From a checkpoint of a small transformer trained on Wikipedia: RMSNorm before each block.
Each number is 500 + 50 x the weight over its row's rms, rounded and kept within 0 to 999. Layers, rows and columns count from 0. Numbers have three digits each. The size before them is the row's rms in percent of the matrix's.

# layer 3 MLP up, 704x256, rms 0.0451, rows 193-207, columns 64-127
103:484503501602625516453474545546546507477416511582559521593477485500505569552442488502510406433448530563529453606509514474484540443464442393591509444541387478534470460380487510559434541480553424
102:422401474448527455512481428421438460433490556526477465484497563473610466513484534338486411467481405467496417430525477505472542432505480571472449504648487507523580508484540501504587419552465631
099:441498491491445469523419486413504515426442491505605647461511505487507535453493507462403431540483581534496485452617465402476482547535490468499414405444389484588493512425516482590553513593395498
101:553511527493544480504461382491497531584484442528538478558460501498471547414497476497513482607453379448531432495467549483521418524472498498514527506430485474589557425506532456464411557486558508
113:502544542583445580385616481506555571479458514577502540497517456452487547472506500481421460542487468495593491479534537400506508461488512484518497515468404500530436504439427490428480441477405500
100:464470462538431446463506513473409527540446484458606379547400455463468482533465508505515491508519460480408605484635473518433466544490532515506485552375536499553553402476548569571476493511494472
102:497456444487557541433492518453433526556477513500540455443479660431397497542591483396526483523485622443537460554589488435470551475503535504511469388426555509472467477470570516442555556533430524
098:510465453555521489538476506579420538518521533596535513521514509470530428557443458418523504408495513525520451451448422570475501440530467484502444475401493466418512532400539534591479471510536552
093:497552536462487449522442522551491464443568484418565534554511451500493515449491457386545517501456498500500535578486472422640474522486498517584398532491475439510507507524515460512591489532459539
101:521408483503599467555485483547482467493527535445489432540523597514409514572510552536508554503524511498434527537418494601608443527489397461506480383574443399508452523502499506548512407451458544
095:608485450486539548451518531529441500570485412442497553538511485510626503438461512481586565468560418469542470536594548480552486520440569417432618460500433495461533455474522493430508589461528456
099:473478578531477468559514489478524476438503544515531518480534502526500450478399550479473472464427482531553508471500555520473418450549492499493483437561507476581470372434501387529509521534561438
096:592466535549532599449535492502449430524508475498435487572428491568567478537527445404464475413544518548535543454628465552492454544500539438539551415491425513509521584436479573438514448524470502
101:595559503548536510467527509481598578579459505451442593528537513569476437480542418499576392496562430447586498488415503470473498458399514568516498422569469417516454485462551409490442598521541352
105:496496502506379557416412550544480529567466522503531509579540450545540535453469495488439523469472419563552414566553553518489500448553515579565531510511516553425426476473512498481475529511506496
# layer 3 MLP down (transposed), 704x256, rms 0.0444, rows 193-206, columns 64-127
102:486512590476516527468466498469481471632529563523505488503491500540574486457495545509510509437459493491525605501376467527440476591560612474546426520470558452602493518550550558511580482475458536
099:476440498559498435423475552482461478458440539500549511432599461467451655460485477552548549504522499482597429571525493497459497498485450487536452554516470399513582583473486474514521548477398499
098:448382511447456471525504549480523521457429496525503575433550479496496523499472504422532514445538527509528522526517516538534557581466523630482454507410556486528585519497563518429544516525483503
102:512463535494465482500555543455578582569507469511548533497480510571466606553492445511569500496572345484552458520550516573482540500523536587537500580572529384554521539454519405591463495516558430
109:498581411489564426412427423486469505466430398511492437467442446469476467508470436563466479447450620488536552553551529518516406446546488477475549530485371522485441597502455565438499498502501540
101:515592490513615498531465530500577501562545527483429520534447497466542518467460488439461544509524555467566547505528503511511417512437466495538464510565566547473521608516529501405497482483531464
104:429390477503566385513615435458530490523429431470524500427485486483567533582506469527446466428491581482534554567408523368458537501414498522448454434445581467581594523484514541510555509556439476
097:491466552487464522484526394484497426498575469572494517416503523455517499442439481518604486502508530607431414492428435527569521605503508448494410508481482461517511466547491520537466507507429525
098:587567488529542501465455495525393495549536464527419520593508484530493565543454557500522554511553535510509501490463443604454434521553579530429518464508471546476543525593532481537508496518532548
099:591511516566454501512560516465470432453563439507457442554457386487589395548418609431477510406490503496364563542478533536575497486486516540445410505498534495507532570542482525500540500484451511
098:527573466475588567531593567510480618527459448465493569554477556457463633507529514501540517489496481467557460493450550452455478545451580468529495528510492496472521461533515469502488511521470504
100:458475548504498505555453399616479393577470539472520533506496453538483503436518528546390536580559490456543463450469442536510608518615543485488589494487359468524520472437445556492427438478489478
094:517427525485419529528385537565466619574451449549604484528533458513512516471512547483447424510507528502497524503488398481463516477469574473473522454563517583519552578461544458538558500539494554
102:527553397458495456525531546444473448490591456524409507418444574529541418497470526542326458443550516453479460515505487461513535509457544520535449518425525473508408603463495493407461470451475594
# layer 3 MLP gate, 704x256, rms 0.0485, rows 194-207, columns 64-127
099:499479483539446480508567616468487492498439544465450504520427395447625505428528564539437547464484518475438466548431439497519484548550542529530510559360551505496462550504574447518507502461538382
100:491581483512459455585517512549533511472571511476554527573493378480577508450476548466405552599479578453449539561520568493464418546390572463536442457509453434510483571469520554509544429486460424
097:575444602539419486484595514436586525514495527554489550536464494564511478552448445542482538510460521533514469544479480499479520531464556490502506546511457534480479539415630467540480420602473394
109:499492480593562420502532473378590484441476548487466388502462414482512506494448488537572544420443477504571470424577468428483448428473582484447541580498481419530533513473539508583587479559479588
103:466490544545478525463343536522461502464433511547501504515458515456477546471490420470473537445475509469468458412545526478464502494489622444471548547488518580500544526474525485508506626476587468
103:479532512502481498453474447457532443497529535504480533441516462426496562386489577479465489425495489419476517520583446493407540463578517578535475484490418530465525552452466558488394473470549493
096:511376400611573433470459570454602598535536456548476511481523549614525496577555503435518511475431557485463430528491557470548530511450521455401438472506377548484462505462489498580512485441535504
099:509439485531560515598490531466491512639441581505460521510501420550602536536471389489532524539549560489506438502471519579398428561530535508379529562488512523528505438523534485523431480479467456
105:524411481476533442504349504625541547506622477448530486459597526468443567474482549521501448482463550553495557578517495443566565571484565498494575488535410573482535485494422477498438449441503517
099:489512605470567477476460582587532574487619588494497595479474561443438522512560475531463520495376567510396546506496549423479526513423521494513513539488485501522556532467488575613432477544474465
099:490480418475611488407486543572568477417514543535482602548437503445518564535538399474502526555423592466484440508550509480566447512505597501533499540528500532551493471481551435475572478453479525
095:477540545570481476516566496497467559630516546516479502499542539463498501577396508472527412520510438546525582539454550521636481407476475387513453545540456436403435513482457472545499509498489414
103:450569431562497588562543569498557497435472560454458554371548449529541527551498529483503502491465499540575479526565417598520499499407563508509509432450484382531439456490531405572505561541432474
105:420545565562484522552468446342504595510533503485480510536475503558538537457510396601563495446506539460449513451464516569453437596468536576522574549415367537561593504375551540561476443575423411